Part of a small language model's weights.
Size: 21 layers, vocabulary 32000.
Architecture: learned positions, biases, tied embeddings.
Training: a variant of Muon for these matrices, 816M tokens.
Each number is 128 + 32 x the weight over its row's rms, rounded and kept within 0 to 255. Layers, rows and columns count from 0. The size above them is the row's rms in percent of the matrix's.

# layer 12 MLP down (transposed), 2304x576, rms 0.0644, rows 820-866, columns 216-287
size [113  90  96  91  93  88  96 109  93  96 128  97 100  89 106  98 101 125  98  79  93  99  65 100 100 110  92  86  89  99 109  82  85 109 115 107 110  92 106  88  76  77 109 117  93  93 108]
[[141 133 120 129  91 197 157 165 160 156 120 124 115 141 160 180 169 150 127  98 148 134  78 146  95  79 183 130 139 162 145 103 127 143  88 207 127 126 107 125 132 138 123  86 143 105 148 147  99 112 139 142 182  98 135 125  88 128 176  91 126 122  74 142  71 129 162 120 106 180 160 161]
 [144 162 118 102 151 102 129 147 206 129 139 176 151 113 134 136 125  91 102 158 144 101 129  78 112 189 173 152 100 123 122 126  76 151  94 162 133  48 130 126 106 140 115 143 112 142 132 157 137 152 136 129 111 152 154  68 165 146 115 121 137 116 107 105 106  73 152  92 144 151 121 101]
 [ 85 126 138 158 106 181 108 106 115 128  88 143 155  68 163  78 102 102 171 128  80 102 122  80  86  86 107  99 162 150 129 127 141 122 110 151 118  92 183 133 105  95 155 125 152 150 143 199 126 119 165 121  90 100 110 120 137 128 169 123 145 119 145 141 145 113 133 106 111 111  49  88]
 [128  99 129  62 160 144 221 115 114 171 157 204 123 103 146 145 128 112 119 124  90 132 174  96  75 142  92 162 128 162 157 107 149 139 151  94 145  98 100 124 167 104  63 153 146 125 146  84 113 130 121 178 127 157 115 124 152 122 129 144 195 131 170  76 125 100 170 112  65 133  97 127]
 [105 141 158 141 100 128 154 167 132 129 168 166 152 150  77 175 109 131  96 169 144 106 138 140 175 104 148 157 152 118 163 126  56 106 106 155 162  83 155 136 189  81 114 102 209 105 117 120  93  83 143 134 140 147 175 167 135 119 136 136  80 134 161  86 142 119 188 102 112 169  99  74]
 [176 141 173 134  97 144 156 118  73 141 133 120 122  98 112 129 176 119 152 167 103 135 169 116 135 143 144  68 132 193  72 149 187 126 119 139 156 158  60 129 144  82 145 124  50 136 109  96  80  59 117 138 111 121 133 129 131 104 179 151 131 136 149 124 114  96 110  72 154 113 156 156]
 [149 134 161 151 176  41 163  96  92 157  82 118 131 196 157  98 129 120 127 143 137 105 153 168 157 158 122  75 119 136 150 140 157 132  89 135 121 132 111  77 104 130 173 147 186 110 131 103 150 149 123  79 118 132 151 141 117 156 145 141 138 101 106 154  87  88  77 142 129 166 111 122]
 [131 119 131 123 152 183  53 113 201 111 102 127 146 148 114 170 155 196 141  73 126 164 130 179 119 202 162 105  98 179 189 163 112 103 148 165 143 169 177 101 108  81 110 138 197 155  86 106 132 109 160 114 124  92 157 178 152 104 131 155 177  77 174 153 122  69 164 116 116 108 101 133]
 [133 158 184  77 158 134  89 100  90 173  84 115  85 119 138 143 163 153  90 168  96 134  91 160 129 121 162  71 129  74 148 131 120 199 129 131 115  90 111 186 114 138 160 116  96 103 118 167 139 162 150 185 128  54 179 118  84 144 127 152 148 142 114 127  88  89 174 155 137  98  76 140]
 [160 153  89 149 127  88  95 131 103 169  64 120 161 128 147  77 161 126 141 138  98 138  99 153 159 148 170  85  82 144 117 157  79 131  72 159 112 114 118 104 116 108  70  99 161 112 152 107  89 110 152 104 129 141 120  38 106 209  97 192 151 162 138 124 129 119 117  81 132 101 108 139]
 [150 163 141 118 125 120 140  94 189 148 129 148 131 147 120 102 171 125 142 158  85  92 123 153 118 153 134 152 184  95 114 118 177 148 156 192 152  94 153 144 123 189 139 121  84 148 188  64  76  51 197  91  92 118  99  80 127  68 143 122 175 168 174 154 121 185 146 152  45 127 130  95]
 [114  78  82 130  88 133 162 118 144 131 134 120 135 175  72  85 142  90  91  91  72 136 116 122 124 130 153  80 162 152 165 115 167  97 172 125 148 136 134 146  89 108 140 116 160 103 150  63 188 109 136 195 141 155 141 111  94 157  97 122 171 125 179  99 157 178 113 128  88  97 196 133]
 [173 151 133  95 166 167 231 198 157  94  90 151 118 122 117 112 157 102 182  81 151 114 100 134 130  82 157 134 185 156 129  92 129 185 118 236 126 183 114 148 114 167 162  93 152 130  97  79 124 115 144 142 164 125 147 190 126 165 109 102 121 138 143 120 117 104 132 150 141 109 135 113]
 [ 60 179 144  89 134 148 128 138 143 187 126 116 115 184 146 138 175  70  97 147 136 162 191 143 118 155 102 149 180 107 127 184 149 137  85  76  98 138 147 118 151 143  50 138 147 139 157 122 110 172 123 118 163 188 121 138  29  52 177 137 100 171 141 119 137 136 101 119 122 117  94 138]
 [107 177  98 109 109 112 124 115 103 172 125 156 120 110 177 103 129 109 135 162 147 172 105  64 111 102  48 145 103 186 168 154 146  61 130  94  93 121  83 102 187 179 200 143 167 165 165 185 121 135  78 176 153 168 147 119 103  75 162 119 184  94 104 139 142 152 131 144  99 144 118  99]
 [112  92 114 130 109 118  85 153 178 118 128 141 148  67 129 169 175 148 121 141 141 143 123 150 127 103 108 141 195 158 102 146 132 160 131 144 163 113 118 141 103 157 192 143 168 110  99 146  89  88  89 128 128 168 128 120 118 130 140  91 136 188  33 118 111 130 139 116 108 166 145  78]
 [145  95  50 132  74 142 150 137  85 148  24 131 116 129 105 152 143 136 169 131  87 176 134  74 152 128  85  93 126 105 147 152 136 128 110  97 122 158 133 190 135 110 152  73 150  97 136 155 135 120 181 138 140 128 109 129 160 120 113 147 140 192  83 138 107 101  88 122 100 146  88 131]
 [ 59 192 166 197 130 136 136 124 101 146  93 142  96 137 114 124 101 157 148 147  91 161 149 147 118 135 133 121 133  90 173 177 130 136  96 155  64 179  69  98  96 112 146 126 165 114  66  82 108 187  61  95 150 166  79 135 151 158 124 109 156 145 153  91 110  98  92 126 126 147 149 170]
 [132 113 123  75  81 121  51 125 137 153 147 130 162 120 156 101 145 165 167 145  97 144 167 153  43 141  99 141 140 155 120 124 151 155 108 102 151 121 124 174 154 160 131 118 124 126  96 105  81 190  69 113  78 174 143 101  99 153 115 149 173 154 175  72 128 149 138 177 139  93 173  68]
 [135  86 156 130 111 126 104 132  95  94 112  99 128 141 133  97 152 142 112  60  65 203  98 126 163 117 146 118  55  95 115 157 125  87 147 141 144 138 120 121 105 130 139 157 150 135 109 165 105 149 133  95  79 178 114 136 168 170  94 184  76 114 108 197 108 173 150 109 156 175 101 112]
 [ 64 135 149  90 103 119 140 147 108 131 121 141 151 105 138 143 156 122 133 179  98 133 130 132 123 150 104 130 135 141 201 166 170 164 160 118 145 103  89 108 181 115  67 113 121 131 139 180 106 128 139 137  52 144  91 119 152 149  80 159 148 143  79 127 141 132 114 135 127 136 146 139]
 [149 146 121 160 120 134 119  93 154 141 152 160 136 148  96  72 136 157 109 123  66  66 153 110 109 132 111 100 116 186 132 124 107 159 167 112 106 126 121 123 140 109  90 146 108 103  97 111 136 151  98 123 154  91  98  99 150 132  70 119 130 167 113 133 157 156 209 148  94 119  83  90]
 [125 142 146 118 171 151  94 147 151 135 129 144 153 131 130  59 150 148 108  87 130 108 176 108 158 122  70 144 135 117 145 106 126 137 125 126 137 121 119 125 154 129 124 117 108 187 160  67 173  64 103 147 133 157  85 123 105 142 114 123 103 138 213 118 163  72 128  81 175 140 118 137]
 [117 204 118 105 145 104 111 100 153 102 134 165  83 142  62 189 125 119 104 102 132 129  99 141 142 130 123 110 108 141 112 117 183 113  99 160  89  82 142 183 151 131 146 154 172  99 146 120 145 141 112 130  94 153 137 150 104 160 149 168 129 123 129 156 127 185 167 118  96  74 108 144]
 [114  73 143  60 128  69 102 156 159 153 119 119 125 123 188 119  75 114  84 138 166 176 123 133 139 117 157  86 127 164 188  34 153  98 139 154  98 115 150 170 157 104 114 183  87 110 133 159  88 140  97 134  95 173 153 108 122 119  93 107 124 138 101 170 107 141 113 147 194 146 147 166]
 [121 105 132  85 154 161 132 117 129 106 187 134 110 157 151 124 147  96 175 104 141 166 139 185 129 142  99  81 145 153 147 187 166 110  94 182 153 147 116 103 166 156 169 133 127  98 150 101  77 154  95 124 113  64 110 103 164 124 189 155  64  97  76 108 159 123 128 126  62 141  95  56]
 [171 115 100  88 128 110 134 136 140 131 162 130 133  88  83 174 123 106 111  69 143 146 127  57  58 148  78 111 173 176 141 144  76 105 134 128 191 156 170  86 151 142 156 165 147 133 148 152 128  98 145  76 140 202 104 101 151 139 175 131 141 174 142 127  71  83 133 129 105 183 128 144]
 [109 148 138  93 111 194 104  90 175 179 152 161  96 129 162  94  96  85 157 101 170 170 119 121  84  95 133 190 132 156 152 116 106 140 114  97 104 162 142  89 164 122 130 192 117 151 126 166 137 122  93  93 161 144 136 127 114 123 154 164 102 137 109 132 158 139 192 184 145 126 143 163]
 [148 112 140 110 145 105 146 149 136 115 200 139  70 189 149  93 143 117 162  86 133 113 146 159  42 103 130 145 105 163 108 138 127  86 128 138 157 125 167 157 137 108  79 141 151 115 163 135 126 129 160 161 142 162 134 109 121 150 178 116  83  98 126 103 134  95 148 100  99 128 120 117]
 [201 114 137 145 150 100  87 132 183 121 182 147 184 125 186 110 130 111 172 132 112 113 120 102 167 118  94 144 165 159 114 155 117 197  83 119 146 115 138 135 132  84  97 117  99 157  95 122 119 182 157 118 117 128 102 113 126 130 144 132 101 165 148 136 184 167 119 165 127  87 162 160]
 [175 164 139 134 114 125 105  90 117 108  73 155 134 123  81 137 128 145 156 114 126  82  75 115 125  82 119 136 132 123  79 176  87 158 167 139 114 111 137 119  98 120 105 169 152  92 160 155 142 138 141 134 118 143 117 117  95 121 131 173 106  79 140 150  72 126 132 168 105 138  74  89]
 [ 72 178 119 205 157  88 166 139 154 154 178 135  68 145 125  91 118 156 153 134 102 189  94 127 117 112 150 110 113  78 104  83  96 129 174 124  97  79 146 105 101  29 115 115 172 122 145 100 125 147 120 137 108  98 153 102 149  87 144  58  99 132 156 146 181 160 148 110 120 109 161 129]
 [132 115 136 133 103 138  97 205 119  99 109 139 163 116 139  85 104  92 115 127 130  73 103 135 154 126 148  51 114 188 174 118 132 141 116 149 131  63 101  62 166 176 152 127 155 149 126 118 140 150 130 167 156 177 116 195 145 121 119 109 150 125 143 108 112 112 183 189 113 164 164  95]
 [121 154  86  53  39  82 137 103  98 120 194 118 119 153  44 133 107 167 122 111 149  93 112 143 142  91 121 137  95 129 108  67  57 130 124  91 134 125 128 120 178  99 105  70 118 147 117 155 159 185 144 113 142 126 181 141  98 109 163 128 108  57 116  96 148 179 126  87 147 182 120  72]
 [101 157 111 178 102 206 130 113 165  84 121  84 119 133 146 173 139 152  89 140 135  95 125 140 145 170  93 131 109 160 115 130 156 139 195 147 121  92 179 146 102 101 113 130 124 193 173 176 105 107 142 144 134 123 185 127  89 143 144 135 109 121 100 107 150  91 188 154 174  49 127  75]
 [112 107 175  93 134 177 105 125 197 113 164 125 120 138 140 167 126  84 111  79 140 140 157 176 120 132 110  74 157 149  48 118  92 157 121 157 163 164 129 136 182  82 155 141 136 123 167 205  36 131 122 125 164 128 171 144  93  85  87 137 131 111 168  86  74 102 106 107 132 139 175 114]
 [154 140 160 129 148 144 142 103 106 159 133 100 113  96 104 166 195  82 155 125 107 116 120 157 175 125 145 150 167 113 140 104 174 144 168  55  74 109  85 103 154 196  84 108 106 209 152 131 117 112 141  88  98 134 161  92 132  84 145 102 145 155 157 172 129 152 129 208 183 135 163 172]
 [ 91 114 156 114  92  79 129 193  63 102  95 147 148  97 157 192 112 157 148 133 174 121 132 119 148 126 159 138 116  98 164  65 126  82  92 102 132  93 192 109 157 104 138 108 160 156 113 119  96 110 129 182 148  60 159 153 115 133 129 116 187  74 134 115 149 135 158 135 210 169 118 140]
 [ 81 109 109  86 147 143 143 113  97 119 135  83 190  81  79 113 131 141  93  95 140  74  85 148 109 170 145 150 133  42 147 121  43 174 127 147 164 134 114 158 101 191 126 147  67 144 164 169 104 102 120 156 115 122  97 111  98 141 105 125 190 162 149 169 122 116  88 111 137 111 144  76]
 [109 133 149 118 128  68 195 112 127  66 181 173 123 148 127 128 175 172 166 171  95  73  81 151 124 164  85 125 140 153 145 137 141 105 134 170 164  97  97 124 153 149  78 123 103  22 134 130 124 133 151 140 134 121  98 143 120  79 139  99 109 174 116 149  84  96 143 103 153 146 153 150]
 [ 96 136 127 160 128 131 137 138 147 119 198 123  96 160 132 111 150 150 128  95 146 123  99 170 161 175 182 129 132 136 102  93 132  94 204 140 147 177 149 201 170 100 106 168 108 159 167 169 150 123  69 117  88 146 116 151 124 121 186 153  77 165 156 142 133 146 166 107 102  93 105  98]
 [169 120  71  51 103 109 155 189 149  97 101 165 109 158 110 176 123 141 142 112 150 134 145 191 146 126 156 185 105 175 116 141  97 110 101 118 116  58 181  76 160 131  79 116  98 126 154 118 137 159  79 117   2 139 167 157 102  95 135 166  75 152 154 197 120 139 190 145 141 135 100 155]
 [158 108  94 147  99  90 106  90 167 119 160  91 160 128 159 117 175 164  70 130 132 138 168 212 162 147 141 135 116 153  82 163 121 125 162   6 133 123 125 119 127 143 105 146 124 142 166 121  63 134 129  69 125 116 126  92 110 106  79 156 121 128 127 154 174 118 102 142  46 142  34 144]
 [122 168  86 163  79 109 159 155 131 111  81 157 146  75  97 151 101 212 146  89 101 106  74  68 155 163  49  94 167 129 171  86 159 148 124 160 153  97 130 138 122 111  92 113 111 106  91 168 121  95  98 184 155 171 174 124 138 155 134 133 134 169 149 150  73 148 128  91 115 147 128 123]
 [134  48  89  97 142  97 127 159 195 134 225 102 177 132 180 108 160  89 105  96 120 137  80 134  82 168  88  99  83 158 164 135 102 141 111  96 118 138 147  98  92 150 112 138  66 105  85 138 105 107 106 135 111  73 128 155 152 123 168 136  64 101  64 192 181 133 160 172 187 114 158  85]
 [112 100  45 171 133 166 204  49 138  77  94 140 107 123  94  79 113  91 172 140 100  87 103 139  93 145 170 126 122  99 113 108 128 119 126 121 133 155  85 119  97 140  69 140 102 168 188  83  69 171  58 146 140 137 108 155 112 146 114 169  77  94 144 174 112 179 148 105 110  80 161 165]
 [176 107  97 102 141  84 138  95  67  82 138 171 123 113  92  73 125  66 144 134 146  77 101 139 190 120 120  99 151 150 155  79 110 139 147 114 107 142 121 131 134  93  97 115 126  97 159 164 169 100 187 120 110 152 100  69 180  80 141 151 121 106 165 112 124 138 153 156 139 158 169 162]]
# layer 12 MLP up, 2304x576, rms 0.0617, rows 821-867, columns 216-287
size [ 91  99  89  97  92  94 116  88  99 114  96 103  92 107 100 105 105  98  83  96  90  70 103 114 103  93  95  94  96 106  88  85 107 112 106 108  96 100  89  81  85 108  99 107  98 109 104]
[[104 201 110 162 138  87 131 201 109  90 103  95 108 129  95 129 103 112 111 125 138 193 171  92 145 134 117 141 114 111  83  83 177  99 152  93 118 155 100 153 124 172 131 152 168 186 157 129  99 172 132 132 161 110 134 158 101 134 112 169 101  79 146 127 193 142 180  90 126 128 106 137]
 [147 145 164 109 147 122 122 156 134 112  80 144 127 115 144 102 111 122 128 135  92 105 157 207 151 143  77 164 121 136 137  57 111 171 109 115 149 146 148  64 129 106 121 183 167 137 115 102 144 112 146 162 140 124 113 129 119 150 119 144 136 112 158  83 114 112 142 152 119 167 193 157]
 [109 118 139 184 151  56 163 129 186 131 136 134  94  96 110 176 122 148  87 111  66  93  86  79 129 131 156 136 151 138 182  59  58 147  94 193 180 135 151 143  81 136 160 131 184  42 117 125 130 123 131 104 152 117 120  67  68  94 120 139  56 143 123 188 116 184  93 156 125 119 160 110]
 [121  75 168  74 170 153 190 103  72 108 113 146 143 141 131  96 136 122 124 173 135 135  96 171  83 154 123  94 102 137  91 173 122 112  87 168 127 118  44 125 112 186 115 144 162 142 122 179 135 100 111 141 151 122 192 127 106 136 141 140 113 108 109 106 129 104 123 100 130 119  80 118]
 [151 138 207  63 167 103 113 126 166 108 118 102 166  40 133 134 122  85  86 106 174 125  61 149 116 142 193 112  89 123 108 152 179 103 110 185 137 113 196 176  73 174  77 145 125 129 138 120 139 145  92  70 103  96  39 152  75 173 144 119 132  87  94 120 113 131 128 128  75 158 143 140]
 [134 126 108 136 103 195 120 103 100 117 142 188 143  98 144 103 101 144 129 148 175 119 124  82  70 154 141 178  92 211  63 131 122 169  92 116 145 134 185 114  55 135 128  93 161 200 169 133  88 157 117 140 119 173 106 118 155 112  93 142 118 140 146 136 128  79 136  41 130 172 166 133]
 [192  98 102 152 120 180 114 122 112 164 112  94 173 128 165 146 118 121 157  97 104 137 164 109 129 220 161 128 156 145 117 161 124 154  90 117 116 132  95 157 139  99 131 144 156 162 126 123 156 117  86 129 123 142  64  79 161 177 116 127  95 146  91 142 110 164 100 158 108 178  73 153]
 [143 160  46 126 136 126 148 141 150 146 146 124 133 131 160 112 110 150 145 164 108  94 185 140  97 139  87  75 127 165 131 142  94 149 128  95 105 110 168 154 133 119 182 149 117 111 157 160 172  75 124 160 128 116 118 141  96 174  88  84 122  79 110 208 207 137 170 132  83 169 173 136]
 [124 115  68 118 192 148 101 115 123 181  75  99 150  93 136 119 160 138 148 105 169 127  90 121 116 129 134 147 180 111 157 134 158 145  98 170 109 107 127 120 157 110 146 151 124 135 164  58 110  69 171 108  82 129 139 130 163  77  98 120 150 133 121 145 136 123 111 130 168 121 118 156]
 [175  91 113 175 149 147 144 114  97 107 110 115 111 116 196 188 116 123 155 170  92 155 164 105  95 143 177 143 175  55  86 169 113 136 178 179  85 133 155 131 123 196 127 176 106  80  92 104 185  86  94 100 125 122 129 155 122 111  87 118  96 142 126 173  82 123 119 111 140 100 175 138]
 [191  47 131 121 134 185 164 139  68 143 161 141  98 186 122  69  58 133 200  96 123 123 130 105 159 104 104 149 130  70 118 134 155 126 184 125 135  36 161 194 132 113 153 136  95  88 157 130 129 177 114 139 210  89 148 139 181  89 106 169 153 115 136 145 177 134 118 109 143  99 207 154]
 [181  47 154 144 155 137 116 104 150 131 140 168 123 161 152 123 112 145 125 137 121  89  65  73 124 132 109 177 126 157 111 181 183 116 165  89  99  97  29 144 196 149 123 181 113 124 144 113 124 153 170 114 149 171  96 184  92 121 103 118 109  95 102 121 126 128 118 129 126 142 133  78]
 [131 101 109 148 153 181 176 122 148 128 126 134  88 104 112 158 147 163 159  78 179 126 156 142 101  78 133 121 157 169 119 184 128 120 123 164  81 160 123 116 102 196 141 138  74 127  82 100 105 112 120 124 185  66 128 127 146  92  90 122 157 175  96 130  95 124 103 123 152  99  94 125]
 [ 86 103 132  83 111 116 127 129 199 103 115  53 141 168 130 148  66 135 128 118 150 109 100 105 175 136 106 119 114 138 150  91 159  95 137 125  87 135 155 131  81 139 107 149 146  99 123 133 252 130 143  83 166  74 119 142 154 149 155 120 138 198 126 133  97 121  71 195 132  89 115  57]
 [108 121 144 165 136 156 115 150 115 100 114 108 158 146 107 104  97 137 125 134 159 105 145 116 116 132 139 141 145 147  63 137 135 150 134  56 102  96 138 151 115 102 110  82 135 108 139  77 134 145 158 213 104 137  82 120 136 174 128 168  97 155 149 121 142 150 121 141 163 106 156 145]
 [105 144 178 178 106 120  95 159 126 241 168  76  98 125 181 107 100 147  91 124 120 124 136 104 129 145  89 101 116 161 139 167 168 143 130  85 111 150 113 138  78 156 163 173 110 138 176  92  90  65 135 124 148 189 193 102 143  98 162 144  99 153 116  81 137  51 141 144 151 141  88 154]
 [154  83 177  97 103 161 150 113 153 149 162  77 108  94 176 128 133 107  81 160 165 143 116 153 166  98 137 127 113 134  78 129 119 108 141  87 123 125 105 164 101  98  82 117  60 136 102 144 126  87 154 126 162  80 157 136 117  78 118 131 137 108 194 167 108 112 180 152 136  72 125 117]
 [158 159 153 112 170 105  93 125 154 141 158  96 128 143 203 149 122  97  79 136 123 156 145 147 185 137 178 147 119 122 117  94 178 141 142 166 132 173 111 110 101 118 156 133  66 132 171 147 137 140  45 140 113  94 109 157 145 137 170 123 100 143 122 114 125 138 131  44 123 116 107 140]
 [155  79 209  97  78 163 107 129 201 179 115 120 132 145  80 159  94  87  59 142 157 116 176 129 133 117 133 104 181 133 109 123 102 143 128 189 145 108 122 109 132 161 132 175 128 144 169 125 136 166  99 121 147  86 169 103  98 123 127  95 126 124 111 102 118 137 115 175 114 145 111 124]
 [144 108  86 150 134 135 126 149 180 146 132 165 119 135 136 122 126 126 108 200 116 142 136 144 100 126 103 164  82 116  94  30 108 141 122 148  82 105 147 178  94 122 209 150 131  84 161 106 191 129 136 120 169 117 147 118 110 127  81 147  92 155 149 105 169 216 139 121  74 115 107  82]
 [ 85 143 112 131  73 111 123 183 162  57 100 117 118 126 161 141 131 180 137 126 116 159 120 149  83 130  81 135 169  87  79 127 151 140 143 132 107 100  43  98 161 126  97 108 152 163 105 139 112  91 111  81 163 145 101 145 167 154 161  94  86 150 127 132 118 106 136  74  91 144 209  77]
 [178 107 101 118 155 126 129 127 140  74 137 111  67 166 111 189  73 150 138 102 160 114  84  77 107 171 125 127 149  95 104 123 150 108 182 143  96  85 142 131  62  85 119 159 116 109 146 141  74 147 134 132 176 115 117 159  93 101  97 121 165  84  62 100 128 167 148 183  91  76  83 106]
 [107 158 133 137  83 128 179 183 105 185 108 154 151 150 171 136 147 103 140 146 146 130 131 137 125 124 171 100 106 115 103 114 129 156 155 153  88  93 118 109  73 168 171  90 141  91 190  54 153 119 107 148 107 126 124 186 155 144 208 173 120 109 149 124  80 117  66 135 153 123 161 141]
 [157 168  85 155  40  98 146  88  89 155 131 120 130 126  67 164 160 118 117 131 172 113  89 103  71 123 172  72 135 141  86 130 103 134 125  94  61 103 100 165 191 106 154  83 109 135 141 105 167 148 128 161 171 129  91 146 146 100 171  87 149 144 167 145 106  85 152 130 141 166 126 128]
 [128 138 160 118 106  81  89  69 158 107 167 157 108 164 124 166 141  83 116  78 110 173 135 166 132 137 178  95  79 129 128  96 173  74 117 131 103 101 130 129  61 140 147 130 146 133  91 139 173 159 136 130 128 108  72 162 122 107 141  94 173 139 111 129 142 108 132 124 123  97 144 101]
 [ 91 160 132 130 124 113  87 126 137 131 187 163 116 149 199  99  78 111 113 128 147 136 187 133 123 144 110 144 141 116  99 102 181 113 126 117 111  61 131 151 157 107 147 152 143 196 136 109 110 153 168 116 106 158 102  59  98 193 139 156  49 153 109  58 154 212 123 140  72 121 147 162]
 [131 171 146 106 130 117 101 100 144  94 118  83 115 144  99  81 151 136 178 170  64 136 176 128 131  99 149  89 129 120 160 134 142 114  93 116 130 142 174 158  93 142 174 101 104 179 173 164 121 144 111 152  98 116 120 104 132 153  92 113  90 147 119 167 126 166 188 133 126 144 146 155]
 [ 98 116 125 124 118 178  90 111  96 144 157 140  91 128 131 113 145 145 142 174 123 145  76 135 123 143 132 145 197 166 101 120 123 135 131 108 119 126 103 107  98 155 143 169 138 163 183  94 136 117  99 184 106 117 185 113  91 134 135 131 116 165 165  83 152  92 128  57 157 115 126 185]
 [119 117 146 107 140  88 115 106 178 124 107 175  96 102 121 101  97 111 108 103  83 111 181 113 149 174  93 133 132 161  72 153 118 154  89 118 118 152 129 145 142  97  90 119 139 162  84 182 144 100  98 139 100 108 103  99 179 140  95 132 117 102  92 121  50  64  79 181 136 131  89 136]
 [119 165 129 180  87 139  99 150 128 135 127 144 112 136 165 109 116  51 109 138  80 167 140 146  92 154  82 156 156 112 178  64 134 131  94 190 112 149 131 147 114 102 117  66 145 158  61  83 125 122 116  90 109 107 107 143 137 138 151 131  92 161  93  64  94  74 157 151  98  86 191 123]
 [203 159  95 140  93 110 175 102 162  78  92 153 113 110 141 128 169 167 120 116 144 163 126 153 127  48  91 153 101 150  65 145 170 138 116  96 136 124 114 154 109  94  87 160 123 137 160  96 133 114  88 154  92 166  85 194  90 139 118 155 123  89 155  86 121 137 113  94 123 103  85 148]
 [141 111 122 113 119 183 163 102 128 158 129  97 123 151  83 154 137 136 119 133 129 185  81  91 169 109 139 162 117  63 148 146 142  77 120 143 129  98 154 138  78  94 129 101 128 162  84 131  61  62 185 131 204 142  79  99 157 125 147 168 138 133 113  92 128 132 146 148 128 152 103  78]
 [101 132 104 103 118  78  84 136  93 123 130 111  55 121 134 134 104 152 204 117 169 151 127 147 137 118 190  92 142 100  86 101 105 127 166 123 124 126 100 122  94 113 103 140 157  73 109 166 161  51  77 145 129 140 146 141 143 157  68 132 144 128 173 155  92  90  16 105 129 136 118 138]
 [196 106 155 143 145 133 128 108 121 142 128  96  95 145  77 111 127 149 116 181 126 130 136  63 151 182 112 152 154 186 166 182 128 109  89  95 130 127  82 115 118 162 187 106 100  61 126 105 154  89 101 174 116 122 120 132  94 137 112 165 135 132 115 154  95 146  88  94 112 104 144 144]
 [118 136  87 164 141 136 114 118 137 133 131  95 137 178 168  97  90 176 104 111 101 165 105 144 168 117 177 175 123 125  87 143 186 125 105 111 109 142 134 100 130 121 146  91  76 156  95 165 137  99 127 145  71 142  85 114 120  68 135 127 134 124 101 144 135  97 126 134 134 138 123 166]
 [139 116  86 150 115 163 128 105  85 132 144 133 130  93 154 109 132 114 152  87 172 157 157 107 113 127 122 132 148  96  82 104  75 125 169  92  88 117 150 185 151 123 170 112 100 181 154 153 126 124 146 163 111 153 159 106  88 107 168 169 154  73  85 100 174  95  67 101 180 148  60 149]
 [ 88 113 158 112 147 162  78 173 179  78  86 184 123 205 184 146  99  84 145 112 110 152 103 109  99 127 109 124 152 161 154 113 118 108 117 156 134 139 136 124 113 137 110 158 145 168 132  95  57 115 151 114 118 111 132 111 163 136 146 137  94 154 124 108 129 140 127 147 122  80 169 134]
 [ 84 107 132 189 209 122 150 144 136  82  64 131 148 124 114 109  79 172 140  96 159 138  99  93 130 170 181  75  84  99  94 103 187 167  82  86 150  55 140  72 110 110 185 170  85 153 116  86 101  90 164 120 147 114 205 129 122 109 117 137 170 102 146  95 130  89 146 166 155 166 189 116]
 [ 71 149 128 161  88 142 117  51 135 180 103 157 140 112  63 194 150 124 106 107 108 118 161 193 103 104 119 115 146  52 126 114 118  71 126 122 149 113 108 111  76 107 107 136 152 139 140  85 130  68 102 178 108 107  99 126 116 128 123 163 143 141 126 142 160 142 111 100 156 159 136  87]
 [149 148 129 163 152 129  48 129 114  54 162 157 131 153 168 100 100  83 124 133 159 132  75 144  88  89 137 124  80  99 112 128  65  97  97 144 145 108 179  82  91 205 158  79 185 177 141 144 175 121 126 116 192 123 135  98  99 128 104  87 142 152 109  78 195 165 145  97 146  91 152  97]
 [132 132 139 182  93 135 171 146 140 115 147  69 201 115 100  33  63 107 139  81 144 158 149 142 123 142 123  94  87  77 123 113 127  92 103 137 146 132  76 188 185 102 155 110  76 141 143 111  91 107 126 159 168 113 171 144 162 135 158 173 193 102 139 112 104 116 146 105 187 108 127 119]
 [134 132 174 120 142 124 125 119 121 147 169 126 112 136 116  83 125  79 140 133 114 139 131 139 145 133 110 182 136 117 125 168 143 155 115 106 115 140 104  88 121 146  95 112 136  86 154 103  85  43 173 163 128 124  89 137 114 147 120  93  79  95 118 156 157 146 121 160 119 154 158 114]
 [ 57 128 159 146 168 136 108 114 165 134  97  68 125 163 123 129 124 104 119 122 148 150 126  88 141 109  94 134 128 178  84 107 152 163 131 153 177 159 166 132 117 146 105  59 107  88 150 129  41 155 147  68 170 182 160 106 100 179 158 123  90 157 165 138 117  95 110 141  77 167 129 192]
 [149 187 128  82  53 150 131 126 172 147  45 113 126  61  95 135 116 178  99 115 104  80 135 144 139 112  88 155 145 146 149 171 136 163 108 100 135 165 125 105 128 145  84 111 130 137 128 141 147 134 129 114 104 151 140  86 164 121  87 154 169 123 151 138 124 141 138  88 105 166 186 142]
 [143 100 155 120  95 153 121 123 139 105 122 148 104  78 141 186 151 126 135 139 162 161 109  76 141  84 108 143  99 107 137  26 132 145 128 156 142 126 134  71 118 159 179 118 106 123 144 127  89 175 144 161 169  89 169 128 134 141 116 170 112 160 118 139 123 117 147 120 130 165 112 137]
 [107 115 150 118 140 115 133 106 109 129 161 165 137 132 127  95  92 171 141 118  74 182 123 156 155 163 118 128 130 162  51 168 140 139 157 133 140  73 172 129 140 149 167 104 162 105 146 136 165 168 101 144 127  35 112 102 124 174 168 157  61  82 106 182  46 123  87 146  92 100  83  99]
 [109 136  71 187 124 124 145 109 162 104 120 125  95 147 103 135 132 183  82 102 105 200 163 132 121 133 124 164 160  87  87 165 150 135 127 144 123 104 110 163 144 101 100 130 124 159 175 136 135 115 153 137 148 170 137 172 156  98 142 160 171 120 115 135 121 144 156 113  75 152 147 127]]